python train.py --hidden_size=896 --hidden_act="swiglu" --norm_place="pre" --norm_eps=1e-05 --rope_fraction=1.0 --qk_norm=false --init="normal" --init_std_up=0.0159 --optimizer="adamw" --max_grad_norm=0.5 --max_seq_len=1024
Each number is 500 + 25 x the weight over the matrix's rms, rounded and kept within 0 to 999. Layers, rows and columns count from 0. Numbers have three digits each.

# gate: layer 7 MLP gate, 2368x896, rms 0.0219, rows 2302-2367, columns 392-447
# up: layer 7 MLP up, 2368x896, rms 0.0216, rows 2302-2367, columns 392-447
# down: layer 7 MLP down (transposed), 2368x896, rms 0.0174, rows 2302-2367, columns 392-447
gate2302:519464522521510494492539479496499468513518499558485527499492472489464514479527495466493485523544485503504489476548509525539547482549525475516471449514503543506497508457
up2302:529540509471506517477480486502488533475534491495487529467507476518510484558518491519480455528507492501510523493487507498546549464529523492496486500531496504498465513499
down2302:538527491444476477491506502513544556532512493523555547515528465490489518509447510522549495496490478507449434524515512517498520503486481497537518471536539512521512492484
gate2303:464527509496523499520491467515471535476509489503490467424484473497522451486504516442522451534528470466494526493494540504457563528478475513483515508495533511547489496482
up2303:477470459447460478504435496463488485529455486485546528467486523485508485460490458505485514486501508497529496486410474517486522490539490493534483540509521512473519488472
down2303:498486478499521487533451489492509503476520501530488528495499488507505536505540501497469512480486492495480517457495494480510532477493535466551416469490505491478508533487
gate2304:522509479506525503507483457503496514466512484469524490491511498518523493490512532530464462529506541516528458509520475522530475499464465483480530559531547445458468502471
up2304:514547552513483510541515475522481479526498495440507526504521491490507520506438512482479477515520521508530494515461537506459480511455469527543509515502503507501476459493
down2304:465477464487532503496475486478464494536489504488490477522472466521502482520490458477497502513512474544515470544488466515465477499517510475466467489474513525522491478476
gate2305:497504514544537518536534527518493488513447501469527479491484491490535497485534526502487511518491468467514573491541516492484463533467493520494527521469479485527513557464
up2305:496482476519513483538505473464535527505542494493507488465502520527514478527473446514530533472477537488506494513484457513505512458529493524452452503447528460483508519496
down2305:480515483501519475500504450558470491498526510459518523505508513529515478514555481496540513457527499545515495518517549445495510534494503507505512486532491488482500541533
gate2306:523537479492478513437516495477499513515481505459515492481508500527487520497498481522490530497516474495473520433510481569523536486476481481451509473457481487505476522485
up2306:446479439491461526532477486478543485504476514463507454496488485478492536515491496535478494451530530459524512479477500492513495522517484505537494464538486474502521497478
down2306:493480475529552542490491566535501515479482495503469481550520551494520497507523476517514447514510516516527492501553486517482508542512497495476525490502494494487484523450
gate2307:490481514534498511487478557545526554495491472497526520478480434526508520463512447498495475495481483475490499468476524501503473473523455485486470524489484500512476458499
up2307:500480498541496495516507475527509529496476497491517496532509482468517488490492487505517492498513500497482518545483458497473488556471507518488532504487546502537475504475
down2307:528489477499501502474461508483524520472493492490496468520495488487522459518529529500467470523523508557463524500573488538508491463509482453512510502563482471467531524514
gate2308:512501503505480455486511447472471496557538492465485527484467463539481485466513523507527494532497461525547515509517496518463512473459531485504495514542523477530478531487
up2308:551493474508517544495555500469501487488477484517446501495531513518513456514525543475488511515480540508526493513534485518529476510473505542478500504527513516496491521512
down2308:547506499540489516463481482500502481486460478437502481540498530507472465486516494446492516495503496510542509488505495530536472502479452510525505516477561497503518481513
gate2309:522537506534515478464496513492497521499483517491475546477531479518493473500520491494498524478482457484496483497465484521548494488498506473512477517512523477510465505508
up2309:543522469495521508470472482552497507455505480481484521472507496462522475535491515505553502447501509459446542493538538496503507487486526507509496467491499506500531492509
down2309:539515479543519519461457535485520476490512512490495480503505492514503529483465488525536473448465517493488464493504483512529527478524536487469457537518524495482510499477
gate2310:517502490478468453458488496512480489477492531481505503470460521479515473520547507475533479493515501490508493489479502495497487474526476455522507475524518492511510508516
up2310:486521561474441520483482512495471481550497493501531505519493438531481542455517452535533498492488529510523501473516501521518472497465479499507478568526509516495474453513
down2310:525474494493521515550512525530527510530478515475500542485516473483488505555487521523537494474471525475508505486497493515486486548507467512512532483554471468516473507531
gate2311:517495518495477527521481529501489501535492445499507499552543459512514511533502536489462476496514552492529504507468501527524493481505499500444488504490517534511544542470
up2311:519470457489484518506441488500523465502535488478474473481474498522480517556500514528502499497495500506546522549451485536489479513517498511449508434486491475513542514512
down2311:497535549473523491489469460482498482523474482529498523479505474443471489487483487509505466492503475520439492526522514516503521511518486500526496526471456525512470436540
gate2312:491538517488500513536526534498507504538527523529506542507524487479484478503498471485483520502495489504532461483532479487507507536538489472510495509508522527512506505530
up2312:543528500482466484476524495498496506509471500496499519488493450477497503466491499508521536464521491547506522465492480516531506499458535472506466503492481507514505530510
down2312:501492473501495521500498505484462471469483542477518475536524497521495463494475496482543492502497484517464494518523520452520520525523450515509485537496544457460507494527
gate2313:475520536475536494483528512517548503516520502509475500483466460458481476484502521546544518490477488517544507528487482478499492480447523517523499503507554526469502455483
up2313:523537494500521521455520531482477533454497449484511466474556512496502521496496459487558507480466503466501541470510469522484501505493494476539480496486506467519459468500
down2313:484481510468513489521514489540534519539518540484480521520524505474494456547494542510490507476502450515460516539477514449496518515486527504484515500468522513494492506486
gate2314:489505540471503473493518487519550457506467497481512467461513524493491513473468513492500506476503503528485498495497516502519514497499516486491511560553525465514503485482
up2314:528500495488487525449508506502511479495473493532539511502539488483525498497477524545509495487507509476491529515513552510515495474456508485498508519511498497522557524491
down2314:488489505466478516508501485512476494597505550509480515499492529516500498478550500441510541499494510516495483489483510514507487521488500518455431492503498515521504494487
gate2315:498490483510504493427550570490479519444534451572465501490475491489512486499485512496491512490510511477497449477506499521547462538459511488562465469557504493524484486547
up2315:487505519484533477511430502513480516484448468476502514447541483509461470498493570472504530496508487500504499520512515536433512519504490546477506562430529476493505486513
down2315:482480537499514483512509525533466467428523484493484475512457521510499506486526528534503490525517523524519529533461503482452567467573479511526494504463519455515561512432
gate2316:492498468502541538455472507477513521535467473545484535498493516518480500476503447517549489457468454476492466515512526515516488510481494479518475532505494480510503475568
up2316:466489550511488521517470530504534489550476479510498520457493523462515517494462532481496501518490468532517516528485512521497530494510536538517467520468526500527526553471
down2316:558463484499524499498522492460527490484474487559533500506530483539478491471503512475519479533512529474482522526490502478495519540497483510457477488522463530455457484549
gate2317:493462493531509527487486508500506465541475485513461472552535526567506493486529505506469482477487493554540530563521463548526488540484513504459521533559498541496518490513
up2317:496452458545483537497506488481522521469457522494552476505513468522473516500535468492491545473496516553486487500531518507501517501489511513506484512514487483480474505468
down2317:514513484485546544517478525551521516482591477521444523488514460446518554517551515500452542465521509540455464476466515482526517524474481481482495482490485465506527456498
gate2318:559524470570514432438549529510488473482500489519472532475471479517499486517479491475504488495537482531501498509515484542508507488520514500502511515486545511499514525487
up2318:548527478519504509491492533521502461501484518495503508452527500527510470441478497506498502469485542528501496508523485460521527544484490486511465516479469515480484515514
down2318:492505521500460520466568477451520529458469476487475496515487445466531481518511546495470518495490494554520521484539532521502495474469497495507478461478520471507512494546
gate2319:509520532502490526484504512529470512508461482478526498529502501467511490498504468530523499525465501552512478509514470489494521507505547494486514486510503524517475525501
up2319:499518509493501488485447476501522506492503479504476497456523499500499548468504485494534474503522525492432468477518503485499472460521469492519474516501472529476525457477
down2319:509542489474474526541490487531506498480565479511531513556507476461510499488511524541512536481534525486519493498537495506491518480521478498505489464449501454507493523508
gate2320:506468487539483487504507493532520497508476488475485498486500489463520500502490494473463535472463488504507533494557481468489446486528509506506493542509461458501447523462
up2320:492452484494455497461483550519506520515485499482514521495489518486459490518506504510499501482502451487496546534515506473517496554495509503507485521493506495519477481497
down2320:484553523493482492468528455474514524526506422534502541476509546503518547524465481500558485518498485517533504479528519496476480487538532501463542481480502523517504528518
gate2321:502525515513493503488508491480480528500488508496526510484518495490491484500512460485481448525497482505526521478510520544510519478491473498531497545491481505528491476489
up2321:475479473526466512488467547476463542478483478518534515531511507469511507533529490488488513496514445497514450548442502528504492527500501514502507529492475467564485522444
down2321:501512499491473507519509498465477548527473528487489509528486517495532547498548494488456524537489502520464528464506531519536491509534517475502495492532489475464515470508
gate2322:468486501456432504509502487517474504528536508497533457492509488534531505435476504528498458523473482471509486512474486507483518513502510511506492526544545481491511532477
up2322:504512524517439457513480511509485533513464532493494491529503491485534470485472482480532455467490493466507495473524514513508498511499531473571469546559479506510488459513
down2322:492495515526464537534501468479527503512508437542505479537525491508522462500514509501516470547513507520512468491556477508466420525450530499522494493522519481522512506491
gate2323:542437490481454515481497482535486507528500548517495488508537511528593531493503467524546486516529536503506524488475492527486520492490520472545521481534500508495492534514
up2323:496550499521496491505484519522505474494531479522546524507504445472507491482490493501544512507524495533505497509513531514528497518465521505481510483508515430494503514512
down2323:553489510509460488470480525494498503496488497499520474497483500545506544501508478410494517493494498504513547484512531518515494506495513485525480517494499436476518519464
gate2324:466538507478475511494501534541514510461477514447511475457457532498510486524479530526476504481465491475471546490534510515511475464537446483486524535501461491479523510517
up2324:503531508504528491483494474503551486545474481493488474478509502502515522513523507502518467461536514504491495518491505499502458530490518544454448496536483520498528519474
down2324:495509494533504517505507525437517525480537507523526530501511489500520471467500482525506488544497524477512489520518494464524520547521488518498500500522459471524495465505
gate2325:520541498480514556510518515496470474502500521558491488486476507484537538526514485414490483504550500559522500506485486544539540518476486490514494493532516503485495472527
up2325:503518508497485467480502513489511544467517514500518479563548534528464525501511482497457498465479471505497493471556479518494493513487464507574504507519507534510542522464
down2325:495477510497474468496530533508483444503496503526517517488506543521491462521491540528519490470509500489539486494527482476462502501503505472510513522483499509507511487498
gate2326:495482504517524508487526521470509475496498528485477513500533513520523534531552518504487517536528489512494456472483502485520481504486529477504524509525495495477456535487
up2326:514497492496515478519496498513508486495554470527479499496538462511493516506543487494504504501533447471501538491503522533513508492511506493479524499511500471515491529467
down2326:500497507516494522523502497538467511542496490509512470494485478551490520507508493486493527497510495537480491480498495489507505473512478526518456481490547499477493480509
gate2327:516469479498468494508486508501487499483486529501526500518516513504501513474498518486522532483520508516503490494493519491472500472482495510516523470508509498471482452497
up2327:476510510518506491495534472507525504475524506479499512461470501491455475486487474479511521502481506542550523488519494479523555485494524489472535515500508513524501481515
down2327:501486509469505460584520487488482510480560513484521510540481484501481509466486520495508560522491489511518536498510473539519544499497512520518492473524510498472526537528
gate2328:556499455507504485499511494477488529546469515490499448507462498506505471490544503504486517496456493534492508463502469520473583498483552500494504488517495496497504492527
up2328:540525498517518473502479488451488490477499540442496498494485471520468483501490502495519513538481505518499526513524539480514461510498490519502555479487467488486512518522
down2328:531540479560465475484500534535539505523502495470509441517489526476509534504506480519530501476476482471475539491505488464499511491466478521511489489518455510544507519541
gate2329:492527498492513478530521494472487537483503465482516493483482453468513473489484525555539528505482463524512548511524538525466501512455504478495519536509543465506517514428
up2329:539503500499508504506512516527490512481463485492510531518512481506504485466491485493501489491469505494537524512503493495511484472467509478485493520492518548531506500461
down2329:466469556491543527481517485485523502520538497495496494514503486506551473494471465501501511462547527500448516478494484479486474540509489511530484505472546501491505490518
gate2330:492544504506477494521528484482482510492523490446520485506473539502528469524506483514530487502494494525511457486492465526504492527527522502539500521506511469513513515505
up2330:515461518485533484470504475510522491576492481489475506471500520539469456488518517479506526500510513502502532496475508414505527488515487472514451510475513500485534485485
down2330:464521479477510511512495530523506564496500501492524490510500447502481551511487481488477522503539504499482470495494531487498483499481511498467482515522560521534498509532
gate2331:472518481489508529482514493501512532549498492507513523522517469516482526535514426498518513511479443482541476500498497507547494521494591518485514498484514510531499517506
up2331:492464564494500523491544449469480515518545491535457512482504546524515456511477494510508505534464537514452477513485520473539509473472538476499488490500500539430522503504
down2331:498520492490505489510477474508501491512465503504508516503537514477456567501478490497524492495528484452471517493483489492559512508476481475512509556541488508495499500523
gate2332:521517514502487492451519453520494524495537494526511553512468476482527530537507530503512504557533542461501496488495507470547521498467499495490515498503501508519540488504
up2332:456516477553500556495514563491525468522464466469525449483483530519531507514516428470559452502459477528475487543509526472516524519472487517483524517507527528509499546551
down2332:530495517490550495506517488505474474479535540503513471499468470493507513471527524485512494493488490516494531527475512475488519503489547499516476476475480550561475486436
gate2333:502529563531457485496514490495551460515497540539535504537477537484497508517490482512505491480488496512540534554506512517498532469460525500520506486493487516541484474474
up2333:474485541496487485464505480530502515455500498540504464518448528514527497533526496535455489495496489519496482489495479485500489501475477471538527484450478543550525535507
down2333:533494527541494478530506502534478498522472547458496417519465470478499498503486538471499512518513477512530515491501476495491483512528468475517487502494493487473503496460
gate2334:475540506505495503511503501532508471494530498543519488478487494520494514504493485527463496503546499470522541501511519480518472476545498509491500505527523504513466520508
up2334:541506486505498492456510494516487520506512535472498523489526487525523517492519500515469503468534471497497475532468469522517511526459502508507489493533495517509488459503
down2334:458504460457552480484481542490504535528562466460507521483462487511522487492531496512510493526482508515522531498502508496499515484521496546528544492506474503482476540493
gate2335:508532500495507475468545484490488515498543468526501486488509431520465515499513448519519473543481464521521494537466502502462465459504503511500488499543496489531511519460
up2335:506498509516490535513494521512492491521478533492553502510540524498493517504485485490448534487490485524468473483502567511500503547496528513488485504524448492505520510473
down2335:533471549494450512492504463498496537493477471538473535538467461524533465486518527526491475504500524517519509483516520460508531487501502503530517506524484551481498472526
gate2336:506479509535517501476513515525509497496497462518497490462533506487474470525511489554489528505524516527498479536521512529514532497447532571485493491502516510493512464504
up2336:510494489465491500494461526485452491499543531469478487530413540520538510532493539465478475483523529493509526452476489498516534489517464524480511487459507505490476531519
down2336:505543470485492523483478483502527492550506509502550487462487534483470444533504509488537459460469487516512502480504473516488491505471477540504534494453518527471476491511
gate2337:496470488509455498529497479501506492508548466476523502473511502488534505517521494527493573534490481500515489516510510497504523519504545472471494512521502520488492544526
up2337:508478513493517449505513422482488492520534462547514466518508492516486516516489514455481494524494521503492506515512488505499562504474505469500466517494457521501531483516
down2337:509466478539474498481498495515520520506494498510476540461518442511519529517486521536470525493446507518467492455454482503525516499484508510512498483474504469506509491522
gate2338:515546455509531463501490492487514515524485500513502507515451484533474504477481501453449499500523451491492507510497491537486544526482534468517508535506534474583499515528
up2338:492432505474443510498472541461513492482503518514510463486455516495516470535533520483444484450494466504493462498513475529503498559500453450499490492509518452552497508520
down2338:515530463505532520481499530497480504536511518508510458484523448472467507537472537547477555447507469545478499532539502458463489510507461497548533537527492518494471499493
gate2339:498507515492539492532503496501473473530521488516483494488469486505549516488514436490517491521507527458472498449528493471524494495508473500500475500450513510475489455496
up2339:462488501548483502461532538516492521506488478530455550508530472437496492491496520500504477454489471479528472523544520435452480554505504494545520489523476553495487532521
down2339:506479521524515535499548467485450525497477500542499449512471497498525501512465499473523509492475465486484462500485522482534493490462475546498525486501531482491484457524
gate2340:557473456466546517527540482520507487512483490500458487501490449511468487501468537519522512474551535516509514489533494539504481525548461487518499477498521526495480493461
up2340:492523531471482503485466483521501484539478506495513479471520518501508482537511498483492484474457477502484482536471508487457507492495515503520482463545468525480518466507
down2340:489546513484524502524508511499485469511538492511491491506481486521482481483536500500471541536502494442478506501511571488497488500503505509532520488458487470466521501488
gate2341:501515489542464488510532471470493490482529473504504498498535537506472459520539511510478496464513459510499498504471495495495516481563497522508492487465459532494474546501
up2341:500507453526471498548488502506508512519480490453538522521547508514502534532513513523526492498487514507498454529517488517465454539528515536508530454471475508473525510470
down2341:467483490477516491523515490508493469497499531510498469513530482504511501478493469460491475498491511463494484500474530526524477504525466523516463522510497556508490525518
gate2342:497464475508533503491479441551485521486513513504503499508497512523518500532483526518498508489509556506544525483495507493503487458497505480521519487520506485498466524532
up2342:509502502494521496473485488497475512539503521503492512502514482508510520474489486540516457461454491519488492505505492486499472532474521503508427488483514522518504467491
down2342:494470473493521523509508482501490486481515543542506486503517542518490490508527501474492557485480520478484529494494472514521536454475512536531488495536491505500475516506
gate2343:509509539466501491530504504493507530545486526519506497479485525531506485527501487493532465496537506484489490528478468511543512514506514496480498457474466505503513481517
up2343:521501515483490477507454449551485490502555534513519505512508504509483511479506530470503448502511483490494534476556510503512501520484513495503479522521505491486493495538
down2343:484525499497504494502515474504457493528506500489500530493472503563473490474541519504490456513523476491535517522481533562525486519468486467470475515465532500517487510514
gate2344:490496471510480534525566488511512513532525477539489479500437476459492518473500529506483528500518480509521478467526501510501512505483532473504475452531521517474467509490
up2344:495507510491518501498481513494522499487469495521507469459509520454492497490522474505488495486500524494522530499452495476492531483559510524517478520488465482497510505541
down2344:504480512492520460468498495484541527511517492488450517468508515485460496501502521498495506490507501456545511548516481470521504409482503486496535507469452460440487503551
gate2345:459508511502475502513532513518490489498481523514500491481477497548481450534476484524500466479529518516536495510537482506501473478430510464509512525542475497487504496490
up2345:528495486497488500473508530490474494527497502486528478507496529513477540508491502479488504523486526498530526507469502493509511499518496491465518501520489456484511521543
down2345:538524550501527531520492489485497464505477502501509494495498510532532494474476491495475475530530476500525492537492473535503518459532498496514535501520516509511512469497
gate2346:493529494493513479498502451466499460545507511484506503480469502465487460488463541510508496485504545487510548491531494508485490477498510484512487512485497488496503540509
up2346:471522491503501512450491499511523501502498497514501468533486473522501450485474452454472486489485525509469513512487539471496539463505523491529500476484512503523507499480
down2346:516487530461510461542512503517520457466487537500486513536494493504494549483481512485482488499529529524496533500497467537513510481438486476473514514542498496466542525529
gate2347:500534475476465511542502470496533481524471482478524533517464508514518512464512485477428533502507512488484516477488533505504490454520486472521486509496472532498477477546
up2347:510432474521486472517524449527537452482544553496477506490527495490483522495414497462524501517516499513562482487465441510495507490531502547498453489520507503500549545504
down2347:499536546522505513566489467498487485502461425466489528475518528472494465509481496477508499455546520517502507463506489547551490455535520518483490519488514464534499506527
gate2348:477491466498514497468496583485492539481463505529483512484500487470479487468505513481527472477467486515478497517502447511491494477485507467488499500479519527516475509500
up2348:494507481443454475520484478537511547480525502488496552485505512449501517487484554506529511503513510506447513514520512474520493508449509496520480511506481457471526479497
down2348:490510518532519505519500518514508500507500545496500567491502481427507518501514510489494446499502545508459443467536513533480522484501506474489519491484493483466491504476
gate2349:476514513467481487459474521481557486480502530529488508538533550474437491541447522509501546474518489495498539474482483529507507472487455503492506551494528532537497523490
up2349:485484519499471516521465466465475516492499520547519525472495491484479509510534535513506517502539510480472531512485518431503502485493465481484521500488497470474484494468
down2349:491467507514526478497462479485454487479534456520483519528529474502470524511477461509508466520512485495495491455476530499456529503488529496516497496438450483466521519472
gate2350:509477466483506465502485522498523520531508537477457497490526516507521519466492507485495504490497515490513489531534489547501513471526527496499476490481457493508503478455
up2350:517494490536514469493481531495512497476478476490487485507508466475476474510512523457544514522466483508538511504480504487500497476502535504507497537484490497525544525514
down2350:515529464517470512483517548517466535443510516517497443459446507518509517524483495515494463496522483534528474521492496529551560495517501459518513500513514474492510536521
gate2351:563526484504513489517519467483536487566524532462475493475544505483471473505507465492436549520501540476472521523469511491497488467482534563500492498496529492562556465476
up2351:543440543525556494494479477555497491478468519480520470515537534512517500495565553496466540499512519444506519482473468491481466455479474600472463487473497465487507512458
down2351:514484521490507493447484495514499476491491472462532536522498514466520462502534509486471524516473469528528493511502491485467500515487531516508536511513504500497518458471
gate2352:483508480503535514530526487511477492491472500490512515463506488546499472438517499490478487521523493471503500481512522518486498552499486554532484518504482515504474498464
up2352:516509519516481549539533466511450509516498502461505471487468532499469474564459504500523474481473460495503536518585525490519512493535549501506481440530484575510478456498
down2352:471510533491512527518521497503522485506458504540498504528524455459460520473531524484512482515477464514468472491497488498498503466493510533528462545529511510516493492518
gate2353:487495494505497494537513477479490496497509495501496516505446502511491512453509498515479497480491489484534484519517513490503532516462465479491476498503504472558504509484
up2353:488493502482477498451501520491502494462479477560457518479487510489476517511511516509448500443527484470510517494475489520522493499518480466514527501478464517485523511493
down2353:475473545452534543506468484465476510482477503502522490491513514514519508455513506533498510506476503506464502478505488482510504480460502497504487484523511520470516501427
gate2354:502490466515465553529465526514475510498476526510529537481494489503434512483500468503531522488516443491498466515483533534522514534485477498505490510504510502510526518473
up2354:530490482468483462553508503504493495504536474458506473509547464473512528462513486523564513524517540520533472536482519524507474510468528479545494508529546508516483537492
down2354:481518509498450513521504471494534496513461485449500435482540504479500481507503510513467504531495470460502565500520502520516505507469496480485513489529525505523492482511
gate2355:496483530510519524484494516534460547519506511514504527533512492544498477519466495531492554478498508534496506543486465471512485482505483492530507523494495544500489491490
up2355:458488495481548471446516499544506519464521498478538492482501472525453503494500515530531518532519516516460534560492559499461494508534489484479504492503514504498508511523
down2355:456526518536512475522498469461487497507503490497501537528490495477476554516504534506484506474476512492527484487498486500550520510531503495517468518501501450471495489498
gate2356:517471524510467538469544502528525462522526478496544459487525504460462545471531485505465492520494485484481553495503468504520546514531490513513536476503475473485536539489
up2356:571483541478514504492494509529503523494460482485454447502485579484531519490479493484444520469449488497504514454500456500528478474496491539492489490479523520505508478472
down2356:516505487486508506494505498532540506514536493494470524520504463541499526499539506503503543503473512468494506501535509515511473515543527505506491490518512503524509489486
gate2357:514483463484513493505486502503491480524514500526483518498494470539470508503524503479489516496477507489554558504518521538513482505500483523518488465520542491489462519479
up2357:492537513450472537498456530497489550477450528463504482466509525489459496517499477511523500470460455505465478510539495534495455461519565494491519474509515479470480518554
down2357:498477493546499494534537478472479500446533489474586495483484427482494495512502422496520518524490495520493493486497489488469424483441509544468540499518502486542456500512
gate2358:516479526506494510469483531485478487505501506526488508485518503465516510495493484529480545519549510517555539488544524494511486523487508468524482543502529529505522518479
up2358:455481452524478482502519500530525505496505511486530536526512512507506514485490509472529515522454528504484529469522506515485416469466507472474535508510551519460527511501
down2358:494502520482517493472508501490510493544480565506532500476475541532483484528504499483509511522537501507555472516562511478476471534526519476504504475497463502475541529502
gate2359:514503488431515501517486541507529457448504519516519463515510466461532503517540501505473449442524520485510526503528522586516469509483497522535540481496534564481480515476
up2359:508529489491479517485490475478505524483497489509526475537496500518500461449525504539492486485524446531458465507540508479457481489485510542501524513458512479492516518524
down2359:502535491491496539477550501520513511470492503547484482468514498518490508546509491518487492527488508535461498467543464510508499519509551486522492493474489500476501484481
gate2360:506557496516457458484482501480507553464502490501543476472524544500475457488448525485501447498504545480458552471477491481531519481485458494561465455493526496519533481449
up2360:475524482525505513496470507449493519528485524506512495500505540469487477493498547457547526496468544520529532518509458498485476470497527500493489489505534510467514496457
down2360:482519538486516482486505512448529525490482461602511563526480455532489514519473531528534526503512515474513473506488458464501505549508514496497484541525497527542527538491
gate2361:491490488505485471460541522485499486562482493501500484516453487480492489480505518517499538496499510479506540491500478523537460479521498474550502501520464474549442531505
up2361:512487468525503485450498539468499491553486473526484536516505474467479500474465554466467532519498532509470504476533454504495488521470528500469487511503513508528487527462
down2361:505485505499472530508491516488479526509509463484483510489536516498489500522495522464489520523521465493498492531477493491504493510440496493474514496521508515473541468559
gate2362:505486537547490522507472551557490501515484528504488455507479475538437494518522539498491498471511497510528518557483536507539464511458478500537498470467507514454456472509
up2362:543496513523476489480509446517495491522523485522482546497498531507510504506511504504472512488496451489530490536494468454488534447458493509501501517481496467546502542486
down2362:528485494521493483509507507559546468468505509464527519467467464486464462497494502477470500465532474528542485482500457433487500473475535496506484487473490482512484508497
gate2363:453482485531513459500500499519483478498503480552516461495463498522508528524489514529489510530506501480493483492513521489503483504473504499483498527501474496509487517479
up2363:502539468526524491529485530495483491453535536480495499532537445477487516480512493513480502523496479486476446512475484489506511514517455493505519494507527507531473485546
down2363:515502500504538511517532502523517494453532512462456455551518509517455473522510495499519515469500487477539519491506489512471468496483504530479480475465548480501527511516
gate2364:510501480550499473490480481480529512495546478527517498510508472495506494526535499487488492454497527486480485496489492519543512500463508478489469490527481455474500503499
up2364:480492524491450509498461484503500531510469476515455455508536492481473449516497448506505424489502477483472468527513492528533513483493529517478514534480468498501515513521
down2364:499515448487498420535432500486518507471484532466535477463565491470491510469503509549525509492504511513509539489497506515494496510481486520489469495513478500493480488512
gate2365:536521453490514540502538529483512464495499520518533480497523450497504503473536512465510510511471504467498483493505483498506498495514526507508482482480498541500493502421
up2365:536495486499515502472492500545492488512502509535466477444547505503486477485482491479516503509523504484494511502498487504494537532484562482518544441510502468483494490505
down2365:492502503516515512472473495494507491506480493504532521513501490468527479485492487535514483498516471505484509531488561497480515476475513486513466484507443508471517456514
gate2366:520503521479451466525489498449532506554472491500519474485547514481494488466486475441543477548554504491520524498509497495521515495478520468510497462502515477543500484513
up2366:494522505521494473475555483487513498526508485501532492499538496507455513467485456487492493500510428459476504480500476483486542506512484523447483525515491491524494487490
down2366:513519502475529492488539526505466460483479527449515485522480534543494462508493514493497467468534499514531479510514541539493517488500495507491529466462501445515506503425
gate2367:503499461484496513577504517545514494514516526488456499512503502471484508514501510498489508510526477486469543495455512559530535530504477536515514496493518477500550509457
up2367:490530479536506474501532503507536535482497503499483516512477554488481508534488531490533500496512532495471456502477504513509511480497527536503502467507500548519494494472
down2367:538549488476510464476471457490494504492510491486513513507481506485454525500545461522522487519516479460535532499464512467519540495472493501488505513571461449515502513487